python train.py --hidden_act="gelu" --qk_norm=false --init_std_qkv=0.0469 --lr_head=0.00915 --decay_fraction=1.0
Each number is 128 + 24 x the weight over its row's rms, rounded and kept within 0 to 255. Layers, rows and columns count from 0. Numbers have three digits each. The size before them is the row's rms in percent of the matrix's.

# q: layer 3 attention query, 192x192, rms 0.0472, rows 77-141, columns 96-143
# k: layer 3 attention key, 192x192, rms 0.0469, rows 77-140, columns 96-143
# v: layer 3 attention value, 192x192, rms 0.0471, rows 64-127, columns 96-143
# o: layer 3 attention output (transposed), 192x192, rms 0.058, rows 64-127, columns 96-143
q77 114:102156167113138112128123090126111158119146160131152113120147116148138099077138123114122131110137111130134118154151111188083157101138133141140140
k77 128:130126120122127124111165152112120129160097152135097161132127165109158153107154156130140150136119129128119132152146116134112131130178166099117180
q78 109:157151158123094150089169143151120120161139115150113086140122141128155142114142089101136108111103137160130120120204112139138151091125161167136129
k78 113:126139161116082141162116164113064125130141153121134145139179148117154109143056128129146101155117108106132130096090125152117164132104170144156175
q79 110:133111134128127150103131123135130121130108146149093134120117170147134121160083104128091128133170117100159123112154142112087151150136140156173122
k79 106:125154135172122114103147117070141126157128112103132123145140130141176103111107108101103146090126119150139109147160150169134147150107130175169123
q80 110:103135109120101111128095135135122136087107152173132134163115154140136146095127133089124135131133181104169148150148121138099115080137133142109114
k80 126:185150145132083089109184066148113139130106157118157136136115127091133120135110158139170111200122100119102130139106118156114111116169082099135160
q81 124:095130099129127114147154118131089171193111128133145111126179125141128117132117126137085132127140166141143142173148185170117123101133144129136110
k81 126:114139138112151139142105115140104165173113147127113102170117136088199071147105152148113136147109150151118116082110117086114123145122102106104142
q82 111:160101125086091134123112072127130125150136089120127137072103144137139121076113145181125105144089148119119160155116136151147149083181103156152097
k82 119:113162129139096081124102122128066126098132142122154134100174138146146128131086154150069130115121087100108131107133150122109142129119134161154156
q83 125:144162168165078134076168100092121134151151124124138078143097105145168091117117159095157106166078144138160146132141130128114164104093153122158134
k83 119:162160081118113124091085156081136147138133139113146138136138128094153087144131164121124071172073114129158136086125134165169150114126128107138113
q84 114:108132112134119117137143149124107133092109151125140124167128113075103133167130110151129134126123138120091125089134122123129118178135113127117123
k84 115:114139159155135118123142111144151158085106154120126125160133117153117155113115119094122150159143107113127123101152183113145133142080111101137121
q85 114:162125154117112086125095128179153106099144139156158120118110131098141162115126129128178105128115124124103097142145142101115111114111135133104106
k85 111:162095185159084085103123068131157116098125148138145143169124127129100142108126122090173178153075183165124122115129109142115127132118110130140102
q86 105:118121150163125151144089140170134116128121105072107141112126165123087188090110095134102141149125119145085162096121163130128139113176111118102121
k86 115:080103124142124112149113110182121127152146148164091136106171124127124122162116127123116121135129137076111159103122156147127149167125146126101131
q87 117:130115102151119118138144112149150131116102138146132143148137097114142135135093091131108185068153168116139128143104135123112104172134141162139132
k87 118:136142139169150108143160142132116151135165158114131078185122153122140109121150108156159162098139163185144071138058169077142064169116142093102132
q88 107:111134141127120146114146174117160137136103097135104182124160144142106127132085126107104132126111148081123159115126110106137139061118080131135144
k88 116:080113116143128109119140161145136108162103117160181143136116132127129122121141091162115127096148127101133103105141141148103082102127131117099118
q89 100:158140128139121153133161195115125149156166146095157135139081134084174100107115099168129143158106140120139105079147121133123130129124113110144148
k89 107:133137137153107150149115143122135111084141124079126176138136126117125099112142116125156164133130097124152085124094173146129143124171060153153086
q90 118:090131120080108152125123155094092105150115118104124172129107099070141104128102143162105122132121093113131104151129136152159110140119157103111122
k90 123:133147144142120144131113115117117149109117159092134123089120123142133114127103145136098105166145091100127094153125138146150172146120125100145126
q91 128:139091137091112109128109117144128110071107151125129115106153124138095175180114119083106137120122139123158167135137150106097135097123121110127094
k91 121:165151087129105111121107108097128123111072148109144108156115115131105139154081128101127125109099111114168182126136137145136137122168110140178115
q92 116:133124127158107079102134166122122149149085155117098113167138145123175099080109153142133166110114118139151138122115122145118072149110122116139135
k92 121:090128113181126117151155153168147130125077126072109126101076097121114150142130149187127136095095145129135130136100123101111084127116184102112144
q93 111:157142137095105161108146083086085148146126112092140138170106123138110140134072103136168108158095096110134150125122166164190103131127161103144124
k93 118:103163141122110144132139168103079150133196171106139119117127118139135108145173114101090117131125156113135111084116147128112150129108120118120112
q94 100:123075140106133111101082098110167128104105139126121133149115156137174197178198139155131111137118140124118113124128165136119132124121110089142117
k94 100:074154161118116160137124119130148181133128121128156116112134138141155140103131115141123131123122131135101144130159140153111156110154099109126104
q95 110:100150118080137138123145174122107137129116169142138171070126153100077120118121120125135107149095123138158137096112113190152147119108150130138094
k95 114:114157149151096131099111097135167134139096146103139145139161118177117088120096139114084126157164148147138129139080113119116165133143150152158133
v64 096:148139108121134148130135146078090097116158140103138131089094095130168165099138132107082147117148119159169120163106137112154095124172085141136075
o64 094:116133167131128143130109125101151097127131103102064118159152152068099095148166142189127122119138072127107153106109136174124160129115175108107179
v65 104:123117162142129143086112119172131123144102150085138103128132165163154114156121119185072105104069112156114113110131131127107147148117110139126146
o65 109:125144115097095098183135108094147120113095091175136155140111102096144112110123130103166124144148157127127111115085132111124072132095141095097168
v66 118:148141116144108163146158124129118045116152144077098125105134129104165155149135134118169143126158123127129142121162137132130095109123105137144090
o66 115:084089151110136145092078135152142141140127114122132156122153151120090114117131092117090109145135109149157147127098119132135146167093160092131157
v67 113:152106091173110142111113134085110135138119118136152157097144111121156129164146105167124130124095121124124120123153126103129101135121151129101095
o67 108:098114132100119086153141141167175096120159108097091144168124140094137115121138102152145112085170132125127142133106112121119095135142104132103147
v68 108:131162127103133157130153116133112111097169105129171094111154133143149084170141099099136079090138108100103133153167126115150173122120097158136126
o68 108:112073148118139093129077111099137197152106146116128154159135117117148161126106162137128148169135123173128159146094149151112072128137131129108128
v69 107:062137106145125120082111130153154142091162130105141124127104159113176075148154141099110122125117132127144147108117113118118138118138143111131150
o69 100:150142163085144149172149122100113131144102155161165124097171168151123121084105160148140134091132133141102131152114095134104124141119128152126123
v70 116:139156123166127122094140133147136104095128117147165100106159100123119122094172146180166082161142119130143138086189112130133138115122122149147119
o70 113:120134090096129116144096107097137126176112144125122159121169116109145103168085122072143132156101144088148160167136104107127130127159122147103096
v71 100:170101155120145109139133132115096117094106136174089122156140178153101121129107140161113125133110113098105113162108072097170147100137193174116122
o71 107:059138125146113148125108125139190128105093123144139139116096102140162157156159123131116123102159140099158126111113166163144108139110107095104136
v72 102:157134154141103172178139155145101125121114101086108107147152107155161163120139151119108167115086143150171131109116134094133155149166121118160131
o72 102:151101124100163077108088093153105114093174104116112102129105133124074136141131153131118110122138137134118163143148145142118130109120141103090083
v73 118:116140162135109114178125140143113170106156098134131155136133107130134089169161106104134132107134131086156132176126150145081143104106138102103128
o73 117:109101156163145100116130111124149110150102113123122100152122125136167082128115181141119114097181134183113134146135144116165125178137144160114152
v74 113:088132120132110136131124124163185100128087136116119116181140111098142143128135091184136140123127137175117112132098089098091115135104155169111100
o74 109:122134112099104151118129095124049156100157098085123103125102121100117106098113115103137128103129176114161092128132172136179091094141123110120130
v75 115:150108131121132166087139109064073098113148129132114161104077146121106141116142202155152127116103092135150167117141108124139119134119131135148060
o75 112:105155114112149118149145164165159119108110145098084070119146119166102140164123074112067147117147131087140136148103154121103141118139133095121171
v76 100:162130105154124140127193101136128114165142109133106128101109158127139123087119115145119172135144082152150149133141093129175085101184156112142104
o76 110:080118130125141095137117158151140125083152129150159129162159091109119125156106128110163112098110135094141084133116168115050131144080121111117120
v77 110:111120120143155104130134141152166108151087127130137124117079150100097099131110100136152144164116159102108157161138097152127144105122142148166143
o77 108:150116144149112143099145115104142122137187137128169107084143145138162124123137134107099085143150112121111110140160125128121143104120108113144133
v78 107:107107184137143153124105078137141122127089154159042138106133144143147135147142191101155159079113119128113118128109158122109114119118172162113118
o78 108:140117111105141149100164139099110167096159123106129173173074131102116098143094085161092152140109115109131110094156123108141126145120115146146101
v79 110:128101105132147138127135108120133123116144126114123147115137110158136131139154087129120094147133141115125193141129148122117114111133100143147125
o79 111:098172152124102110158138123121133119128112097133098107101121104121135148102080173141113189089146137145110104151146131145119127139107088128116140
v80 114:163166156153140128139151112164097108174138114136107105130153152136130153169110104101115141145119148110119099103157130116119163122181110081138158
o80 120:124122108117121108110092157113161137099114156138153152167113108101131085103121127133172151106122134187140140100118123073125063140089114141100116
v81 103:072074149180143126075129130140088131163119113142106167140126143098124170133106140120114105108153146126122194149083144124133113119157125157139109
o81 101:100179181116136125145137114124138140128144152126116148116114150110132074133135105105128150107121151098125105130101156154139140140132161115130151
v82 107:105152128130162130146123135146138102118093124123099122179132137160130140157123098136112143124078151108131103077124114103149122125131094093144143
o82 105:133131104118112127138145081149129140172091116109176126127111102117124163142123151158124162091134170156166111154144166101132110145084127108138121
v83 117:130212143144101109099152119155113102091136097152163114107124132095128148134162098136071105148152145128159081122154134164101180109148138146123126
o83 114:137084105122126104141106145122166150127142133137156126140155155111124125126124119136185149096108106187084166182077144096115102140097143091134132
v84 103:135162148145121116172090114162140121143115146122119130145150150153144148092122134104084101134130078112140093132159165119129137094111146118090161
o84 113:151146116141146184116151145126098144172118125133111129121122090150109113110143112161144153135145129154115135150122112165182135158113117113127178
v85 109:199065164108114107122139112110113125120173139100087113114107141159154097121129123123124100140141135097081108114134129117155148117133126168171091
o85 107:107124123089111110119116132100157123078144135187118200122142141130080129134152112092140111124112120122105143111105112146121146135175084113132119
v86 101:154167177137127136135130128152129143135162116134162105085147147115141104155146140137124163102135098108146121141125131155122098114117143094116161
o86 109:136092108120186139108128107101135128141074137143109165112131106134135118175147159129143135060125137150163103123136095100090115127098135112143118
v87 100:146122141121157149099063106121110068123142141181158139121128122133153094128101126098140107088144099131161127142124139152097158131111128161107101
o87 101:112158133118195186108127152151174164153110107090096135116118113129125121143068117131104109120137098100085145105147147125153141153132156140086144
v88 095:100101140141126123153149124131135186124144135120146175126108117176134147108093126102130119092114161145105145126098151126122117109138115094129158
o88 101:136140136122157107142104157117133107112117155138105124150102132125105088075173128132155116166145054135148087137173103150147121099112143136126114
v89 103:147162115124102094111081174114148126103130134126127140101129111169105083110157148127130135120105130141122152070120139111151094129090098112097096
o89 105:115130133146129160138158089123119105121139092137126157147116176078121171195100113158147126143121128112159125128101109141186148117120104126098131
v90 114:115157137097192111072080138091184108142160125115168109086106099140127120138143107134114155170146133137096134135147122090140113143120084155128128
o90 111:158123117127109139139159170141084131141125168130116188099185151051142118120082130128125132116139107120128105140146114180128129109140135138160192
v91 116:159124122126086113102112095127125139096110141162099125148135117107158134095133120101187122149183150126140131150102103184102133137115143138105113
o91 126:129139105106116093159131114157140146178092131106152114117151129146124143109107152102106097105088132114128109117171144084112136118184103131140099
v92 115:124138129124110140165157130098109140149160129134107123145126118168170153134111112110115138138160115124123118159077115098128179109163124111146122
o92 104:152146169116093119139078114152149130136104124147155134092117142115112162095139147127144136151087123114136119123230134147116150115132128127143134
v93 102:157134110088135143133113097119115127127146124161085105086115150119105129115144116127101104163178122131139129149167139091150099092159136156128152
o93 108:127123146167136110137148154161164123117128167124133129163117100113122151103129116111187141129082117110128143114109098168111136167108130086140106
v94 118:150099165135110113118179118131096139150142120115152099092129096163138117126122149117103125094093137090109145108138114140106171100153131122143125
o94 119:129151100076132133146102134116149112129081139138115154144142149100147135126146170113155126163142174154161101142105118123097092092107127095108116
v95 122:161098096135099102082155140121092164134153087137115141076125100148126137070154155141118097126083105109110151120160125125130151172131146170157155
o95 124:156145132149132125180076151118118073139108126099092105136156144129137131159116114097120141171127129131139165107142108106134145166139114131097121
q96 065:113157126141165139128099107142156157103156147165119134117070135122118141144120139121154129096154186100125151143135130153147092202106125109139104
k96 073:135108199141164155090148086151174140145154130152117130140127128120158131134171122145082089163120119137107139130138167151154116129165135124123138
q97 074:145144127153127114171107108123156075100144142159103104156110110141122163139172113111121115111109146153168095117131098133117097147119074110168117
k97 081:139164166146149083149138147155145090095117130062179118111184132097165144139120109152128111128114129095116100150131151167111109122107105078123130
q98 073:135146172111116129153163148119134109096165109111101129153162147109087093098144108123156134124144104179131145112106126127131124142126122134150137
k98 078:069153128165138112084125151110151123144142073119110168155133116146133105103132106129123167092148105106113127099160164112123125141089112131101137
q99 067:108121121130152111122109109109132112165086153141123130096157131122107146095122074168130139110113132096167152122103140130123092124127145120119080
k99 077:136109108172132135092119143114150159151165111140076134128129113119099123128176129134165143119139113163108114123117125119129132097143146103113114
q100 068:077156113116131108135146173093105147098174141128108102113128150159149114102110183082100146110150131155124116178144138141110194226086103143134169
k100 071:144095159151093055087142125115131132092109118132115130139169158140151153114128088116124100117100165181120132110153124162113158123161092134142150
q101 064:126140137122141134142116126130150112075146163161095117100107152116146154109137115123146116103136140166125157126155142121150157143090139140139137
k101 072:145148116087159146117130084094102139116121194097154154095097150102126125086155127140149119156122113122161131133133164168133139118101145163127111
q102 074:121135107118152149118133126114099157161108157106140098073153119121142088132082135176102167145116144077085124144179181112154119073091143129112159
k102 081:127137149121146123093117141113172134109183088151095076132093145134122137126135143127140111119078126151127159122158089107154155072181174150130117
q103 063:134120135143123147118146183127163150100186102137091094190152134146101134158133134116152115112124094121161158099089088135102104087145096125127141
k103 067:129128105134136160147148180158119090178136134141091140151194128136156140112130146120130126098124121091136119140108087150140153167106084115122149
q104 069:139141167148120155148156102107145146152108128168108121131118144109133139140110149136118092111143115106137126150124112135127125124138083134146100
k104 075:112133145115114161095112173177137135163112132156163121127108100128162109148169139106108107154132126101156093123153154179108108130132095141112095
q105 058:158143146144102128149105153169191100105122120131090124157128137141169140106156095120097132141063112195120140116134106155149160127110120132116136
k105 068:114125089111185129140151146072136079096168109119102158146132101122171158138123118200100167117134136148108107114125084108116097152104122126082196
q106 064:157125134160167150117127151133123084114128122133118112179139134128130123135141139130154094093173150117145138143132093127065077151136155131085141
k106 072:142121139143112130094128088162078074127072114067184150117138154149128160179098122101093116141150114098175116118170151145114116117111128093114122
q107 059:130135140141135151115098163157076116135128111141142105107115124150129105102089151136100111135097154127159116169114153102138196122126150140125126
k107 070:140156110084115115113132137092089137130078144149163120112116095164101111097108152125147087139099178154149145141108126163106158120108169161132116
q108 073:128148187119117154133107135137083109190093136117126127088131135131141117115113127120105128108159105122148151150134152080116132133115105137122175
k108 077:112110129138117112168149121115089118109102152182100122124104106153152109119104127146117148115110158170148173122135122075104193139102116129135139
q109 064:126088164115138129133135114113148103112082123123116153132109141089116090102110138170124188177128109144116127108118089159114122152129151117131108
k109 071:094051144091104164126133154101146117155089112139126146143142154165166132124133138112101134147182121153129160141142120123151119139114121130170171
q110 061:146109089115109103095111109094145126124125119193079094163136152104115109152168129163140073114135097150132132144142072114108135143078145119139135
k110 066:143153093127143100121127107127165088097145156136083158145112130135168091099168120123101099151127081138153121127122123157130160132169127142145133
q111 062:117120139154086118138185118138114144088133129168134092093113132092092133101113168129134097152166106109103136168148131159167098112109109122123139
k111 066:150166169123133129138129150158097132147158150136145097082121146135142111107141103105077103116150122132135144136133138151131124112134096164148093
q112 068:165163157123128121163151172154137114119119140117134129094154125132126109133128138118112123092138134158144135108120138110179130189098116118146108
k112 072:082153160100123107151111108160163133103148167097108132167138112096109091156132140140131139130112138094133121097120143134135147152089151113110123
q113 063:103096115124147131156094123146145142126118103102153126143129127148119163094117089140109134151125149128072150091165175123125138123172120147129110
k113 063:162078161120145106157146085162097128110113150109153119152127137148139133131125084112095118126152150122107170102117151112111143119136117130120129
q114 059:119145122109136122143151165109136118105137138143144113127085085137173174107127138134146153123149140116140113118106146125110135112128069159112106
k114 070:098087141087124156137089140155118117109112091126132106136160093151189113121117133117115133152119128169116146123144128124100163068184106118102160
q115 063:128115158127130132130134123101133089104078097156091095100169133120140137113131105164128161122160137147147119144089162118132121097073091088106080
k115 072:137124123093165163091125167154160157129151092121101095150125104105163161104097138095112106147111122129181116122115152125149133087148107127104126
q116 070:120139141116106128141141119127136109137178151152117135164153160090114133116134087093123161094119117150174131080111072166069115138137085107129140
k116 075:124110160117110136125145146135118066126120137143121121094126132080134140114129118145133150136111112102123081131109147160141119163116128082103126
q117 055:152116137135148132125094128149164129133069101168123145136142159147091149141171093193151128107153134124150126078143112116107088109102112120131074
k117 066:160140159094135141138125129168135126140140112101121105121100084155120137123171121146121126102113078127159153131105166156155131137091120108094117
q118 068:108125119128148105119127153136143116151161158141166137165105106125121134135110162125154104144127108174106143120125128112133135119167127081135144
k118 077:111111134134142080090129154130106123110139162134157087106147132134121108102154142115127126133169116172104132113138129143090136179095116109132151
q119 072:126120130112138149126102137156141109111128130132144168128132149108154180121148112109129136092150100099120168066123116126107092151128106116103113
k119 083:178096150135116166147109123165149132124156126093154129169132110113125190128107115092128115166131079104124101146121125120123117103159091123119120
q120 063:117173107129175148134117154095160171125127159134150124164098118150112098112142122123159111137139150151102134094111099137141133104162140129083156
k120 073:068110115135164127124122140123128158178107118111149163111132123123078157102124160151133133149128154126073099094104169147151138141114123128120129
q121 058:145109140145116143091141134134098093094105105096129156125146145169163100127124135152061134102113155161146141147136124140129147153165103128132104
k121 064:100132104084109079132170101148110057097134129112126150131085117168102107139086128158113137089150138104109144187148136125114134125090092099144128
q122 059:144139087125136137127101095138085141170148137132113094111113121090129169112139140096136099132116059127139156105108088116113131106114119135138143
k122 065:095136102110162137166099140093095117105150160133071123120097148118093147152116120124142147121141130163158140135124136112120123109122155120150147
q123 063:108129132160142109149125113103092120139058124142134089111118098181125124105106117126110158104138143137122108180118144160142171105115122142136146
k123 071:104157093164138114151138126125094166168110154159109113099098116153096119051108129132149148129119180093158148133081114175125120073101144131119122
q124 067:085147148112154125120123091132101153114126121143110120153101103105100107100090100154158138109087115118151109121139133136137133108107149116101129
k124 074:104132138127138172131126133140098158119114161107089097085094075113071101078137142121121169131106129118119125122136173116142124113095120141104084
q125 070:128150120160113107126115169137122124154156091118107112148105125123092135157154111077146179122165145134173151080143135097108158109152145127112134
k125 071:141129125146153104137126137117132130136110131134119140117138146103150105130158118130114189094116101092081161103162169110102163178126130111125153
q126 063:120110105116142107122136089134126165113155146162154144146116171161127180140154124109142141122122122133140169124136126150072100090175149109148096
k126 067:165083147124125148118154097132112128149105159136131138131151166131168138114108087132112134138123112127123141132100108092095131165144085143139108
q127 070:070125138115140086103107088141149156129151118169108138167112156138112122134118071156142121109137118090127140096159126152152159134117126161130081
k127 074:175087144151098146117124093124126142082130112149125113188102125120119180127169126125130137124139121120086136090139140188157102120106106152107141
v96 070:127125119123120154126065111126119174124137130119114131146098127100139126123119163117128099097124127125122129129101156130110153156132171120120078
o96 053:105145123136129118115124122100101101150133106140120121122138088161142115168102130107145138142102162127129148129135108143095133101134098177121206
v97 082:095083175125107142116120092139150157094137104123139118144058134191113118109168169147097136140107132154136153083116104143106112129158134120134102
o97 068:131108119105137132084161153137096147144126195153125115110178123127128136147121095101184103133144136144104149158136129113150157094143135139137119
v98 077:084119157137128119153093091149098126123146122098122105112109103135171105107119091132145129134124121112117113115122136165120164106101162132176125
o98 065:177162136170119128109169166096139088137078133172111139148134152112126149169141171168125145135119099097159126158125126117159126177133118139092108
v99 074:145123148116173170174130119086155109157173100134136188123146096148124120140138128149104131192129083129090132159124152148131139085074117159081114
o99 065:134111068185106130134125163147136122131114126137114097162129171145102163145125163108146141117114170157146125121096100128149105150164137099159112
v100 080:158101131131111140157147106125151092122117153109112109086103126072147125153144109108122086147123129172111098093124116163136103123096131107122091
o100 077:064119125128134104104088143127138165109134125144122154137143144157099175174118148132128164163169111104105176144137130098149116080153099127109135
v101 077:122119132141163126167125124181111140149134083128114155174133131177143164136142110127181141086086135138152131115110168173122145140111121152119117
o101 067:127112132130103171091121157136107131116124136112163133086153083115098099118132134088097138089118118125103153155095098082144133118144138107151139
v102 076:162117138118130108145171109127154136141103143104100083081153154145150140163141152112074158093130103153117120148112148146154105154110098119093148
o102 067:108118117109136133113103137158123111103169084121125143170117108151142130163099076136165095153157160130133137125153124122112128116138158132102097
v103 077:114145167158126152122100113162121156166110115168138119138131131127146103140132108117095151135105146110120086104145130147143098114131162116117143
o103 070:135141129137108104151155155085111087132171110092110116142123103140146114096128150112133125131086127139140138140095138156126125104092117102125137
v104 070:122121111166114132136101133150161083121096112104152123121126106136142151137120179129116122133134150154122116115123107137095119178116078146132145
o104 057:133133156130150155098131103155102178147119146111103124126118153186091100119139061137090136102136094070127162129133135142181146101153139130162097
v105 073:133133137154104097174123145182125084099105102130126137166140111061091130157114154133151123139144113131116133115146093141143113160179073170118135
o105 066:137111118086122096089144114106127136125087081134111134089136103158152110079154160127124168099121121082151122119113117116135142179066127109095135
v106 075:191109121145121115136160155122111140097092124139120147121100121147110118117106134132133129082135107060136149093166135147098136131095129139082133
o106 061:126150145078125146116079111122132132144128123137102151135151130081141099137145074145124147182138148172099101125101136115159124114163144098158136
v107 073:132121124114132158143113113088129117122126118119145127121109113158136168154105163095122117123165119173149111136140163135146122201127115131092159
o107 056:107149112133118104152120101157130148119140144095137134111115111082133144100144125123150132140110149079123151085134132160099162081113137084152095
v108 071:091126136143139136154110129153149137154118146174118138158114126122134110141132124093090105132149116155140157124117061127128154131147128098122135
o108 066:164135114142108098102141117115072107116156090108127111123138109126128069120117135159178153086144179118137142141123132099143117131076149145149164
v109 081:132100151115106149138114134134152133118138094086193118126154122156157161091115085171119123144074153108138102112196173105129120126158111148099147
o109 067:125175117145153109125189094128125128091074155176078122127106136155067092151128132081090136139132115152141152143100102154136137146145119116178118
v110 075:177129104169149113144115122164120115096146137115143115124107176101110162119172102117126112182163143134155157146140129102113124165121114157131127
o110 067:099107158124105119118160114089141144133106154171158114121119139114144084105130108139141173084146128091158110126121110107156128132111116136152133
v111 073:127164081115116135158147092169149138135152119103117139156115107148159147133136107102078143162082126124128146130148098102137137138093081162121146
o111 060:147133169164134108094155130140112134102113142174125105125135153139119062089105117101141118102154164093133111128113110116161084137169156139132129
v112 078:127130155095161194101142090126103135118108145178147168114140083094097114076141126085134156104141100118141108098144139113134101136166155117130120
o112 065:141147146137138117124137156165104122153139110120155111116149149174170111161129108173127082139122177085136145117150112101115132123112127205148130
v113 081:133084174145115152108088115144124138123151118130116124105162142144158102156113148110132173111100126116106140131122130152115114147171135155076123
o113 070:150192104119137150112178155128128124139127149116143106117122109152105145120139116107131085104103112153141100134091142127158140104125118063137141
v114 075:124117105126121130127139101094137100107100145149129168153209179086086084122153110079150091127163111132121157102107162135120085150122104147124132
o114 067:112129161129124126153091162139113125132136114085119111115096104124177152136153145177110135133110121143140071142104126113137138112091149114098161
v115 078:137166162128092171129159060124110153137139131099146137090148129169127128162066139121141195107147108110164131144113134097171162099139124134155162
o115 066:175142128170193149138106186154151134096163123135150105149141151131128151114131112132131099107113149151065121147141116129169099120135139129094117
v116 073:108130117112141113070067116147154133124178121140133120119191130114126114118123121107114112081095138138107124132151114065151154108083121104150128
o116 063:105089147115163104168139127143132108112086138110111123160093169137118116114146114133096119170161140147120148141151136162089124121158126130094096
v117 075:109134132140143108123096104149112098116121129150118114116155096134152157144118136131135111145107147147140148098137121144164125171168133127112113
o117 066:171124081109130152101108134054132098174097158116138086102107089158110132167153159093115105136147124130110108143145122127107136079110141105144155
v118 084:105099118119124161139120114108122158099131172177142121113143163137152151179100114128088129131120130160125104090143129131183087126131154113121144
o118 063:155131110132118112073126117143107117125128068094114133119115136162131097104131130129145126156138103109117143125150116109063200175101124129141120
v119 072:121099134073090129142137147143126110132134078102135180106133127138117128131121142122169127106148131141105094071087153124136168131141137176145105
o119 062:109146148108162138061138135134119168126112129168130087108149094142154098114138111100132132132161139118120161161152098138096151148150122107101152
v120 077:147138173120139121137168099139127116119104125113159132164091147140111202128131118112151138128164131127121113158148151124122105099117140083076150
o120 059:130149102110139149136094143136161158139149160116141107102157149110139069119160127135108155099106115117103118117108115106115142148141128149115065
v121 081:114138070123148144133142157147117094116146103100085065076123108146113111130134132115120096156162090098112143115132108064154142089138071158126140
o121 074:137134122128092129111124135101131145130137133139125139174118110113172087132101145104133128080059160154163080105156110141146137138145178150164117
v122 074:133129162093111101100152167153136089106123148142125116157172122139137134116099085132103134133106120119102104122152107125132134146118112099154115
o122 066:117109105122156128142100106075138125132149106133110158099115114132100117127106156147151131133172138123117146147131130089125140144155123152085164
v123 076:143155124177168125139122099119140143137117129139150092105140094131140060129121112113132150120160115150144124104178164145100113134137120112112158
o123 071:110146165092125144125122111140141136110157113137116125143106177155125149133125090085132176121116164090148137138128090127166136078178128165142111
v124 075:131112120110130124133115129140110140151164153116078102132142100132087070097145112167130088098156130139133141085134132178134117119130114187149106
o124 062:108116139165111125094113144108115095137122116125124165126093138082119146137119150134126147114070111126135132135129136098130137140092130090122119
v125 080:087152105095144097127145133131104161136144133154206149169097111122156104065133048124109120115119096177104151110124119111134151138128135161125112
o125 065:145122144154100174103090116122088092135160136125100107070129074164139114166116142120128110099113127093168107133102115117114117136139133158116129
v126 077:126153132148133161106147137135074107125135188103114158098143145099120121173150155119110099137183101173156109133137137109132107113124155085120131
o126 063:135138129137122129132156115074168146141095079123164115169110130127166127092144141099125177086088149098163151116133102145140106156119123178154144
v127 081:103159121120122133174124076109160150148111137153128098130111124130149153089138137144178111163143151112113113131107096138119134148174117145133154
o127 069:134112147139167113113109188131124073103148134138117114137147148145124075178094088131112174100187097147164117143119123097123114149069127130091160
q128 132:128137139111132101176111158160068127125100140078109105150141165154129113137137124140139083163121107184093129133157175120104119157152153142110130
k128 116:150119133173152085155123119131101142088095135136118137123140142144136130117092163120118092138111134114121129171150128143151093124138164139135137
q129 136:116141156129124130094180145120124096116106137132160117126114101163149094136187118101152074142147101133092113128111072148130123138111180138152141
k129 108:132177116156170145149110130157105115128180130144111155148124111101105052138176120146195103127114133110128140103096120160134101135115164069157153
q130 146:142093150116131142176058098150172135103130116133164132052124176123084158158153121124120128151146106094116145143105156139145132145125090147137080
k130 121:160149152154133113156117092130164142111142122132110107138134154160096144163113097102106104116101174094123152109102112109155137137157142162137120
q131 128:145102129133089204148104147139082132115118139137210138139125147126125129151126124122142131156126132156136079134125129122156149118134145112098096
k131 110:114105144156082159123076095140108123109110158152129129157139154136144122139144111129115141119154172171094139134136150158154169158157116123111062
q132 125:128143122151118100179118139129117170142105135137145100125106078124157160121132131125149131155113108144153135083149121135086092091137129151155144
k132 112:164142092129151125123141178136117142157124139085145138115102142104127129125136123126135142108101110114140121108167127119115114090136124152159147
q133 122:129152140143168115138175106135126175120116096107145110134139164124189130157136132100119128099114112123165138166085120096156121197137124152166169
k133 105:113113116120156100137132134089062177166129119101112141101100144151149097092112099112163123106136124126096120129125095121115129168141152129161064
q134 126:183113105107173120102100140134125119124111117122114144100105154123119096092103133134084161132173126134166145089100087154150166126116136125134109
k134 111:124133118106098123096123109125116166151123121122109135105145077129134162106081134145129142125178162147134145105125152127138134175150135120110141
q135 137:097167099164111138172190154078138110127076119097111105137115130103111107151084124141121098142090148097104145100111129193180100136122132148124129
k135 115:096131131146157121122118155130113148117077139086115125124121153184137199131133098123128121124136162112097138153110124152168114142117134156115170
q136 126:124124160106120136111140129099120129140137062152172129133138147150100129104131101120103118088129125102099157115117100083157135184140103147138143
k136 105:134124146114123099137153116073073093125146109113147118100155206126109097098133142124147130128096158090156108108106114124165139156090116164115146
q137 131:111133127138142103097125117079165138116065160124144144121080129120157122163087155119110120121164183161162120097134139139121135134122139136162129
k137 112:151119110175132118117107137135170125119107151103097117154081125103146102143128177124138165136090170156190107136114122139137099107146124104131104
q138 129:115124149128105168134105153136156118132116135160145088129103108109120081112116093111169137150088119143160132120125149140104111143137163141155141
k138 113:121165162144131109106124118096159101128156137135078105131142091139135123127136149111137123170073123129125140081080141098150137124153161115142168
q139 134:099121108082163097144115110165108140112071109111138107070142118121120166138122092125160081154156101139142140144131105129082115103141147124161102
k139 113:152141130134178088145124099123100148115106129128115114130149110131108170114123155097108153131105088141153193177117085122123146109134126123168151
q140 132:098104109143147117125137115106152133087108162166102086129099097144101136159167144068117128176134114107167164093104147152107143106151094140139132
k140 116:152137152152103094115125133097166132117120144127116118156105119123150101147133112093141116143126115123133149097125147142130138096143092102177086
q141 143:105135124148137115151124130173147118167134114137116170090112118145087161162149176145125093135151153129163141099118161121124185146163145094122123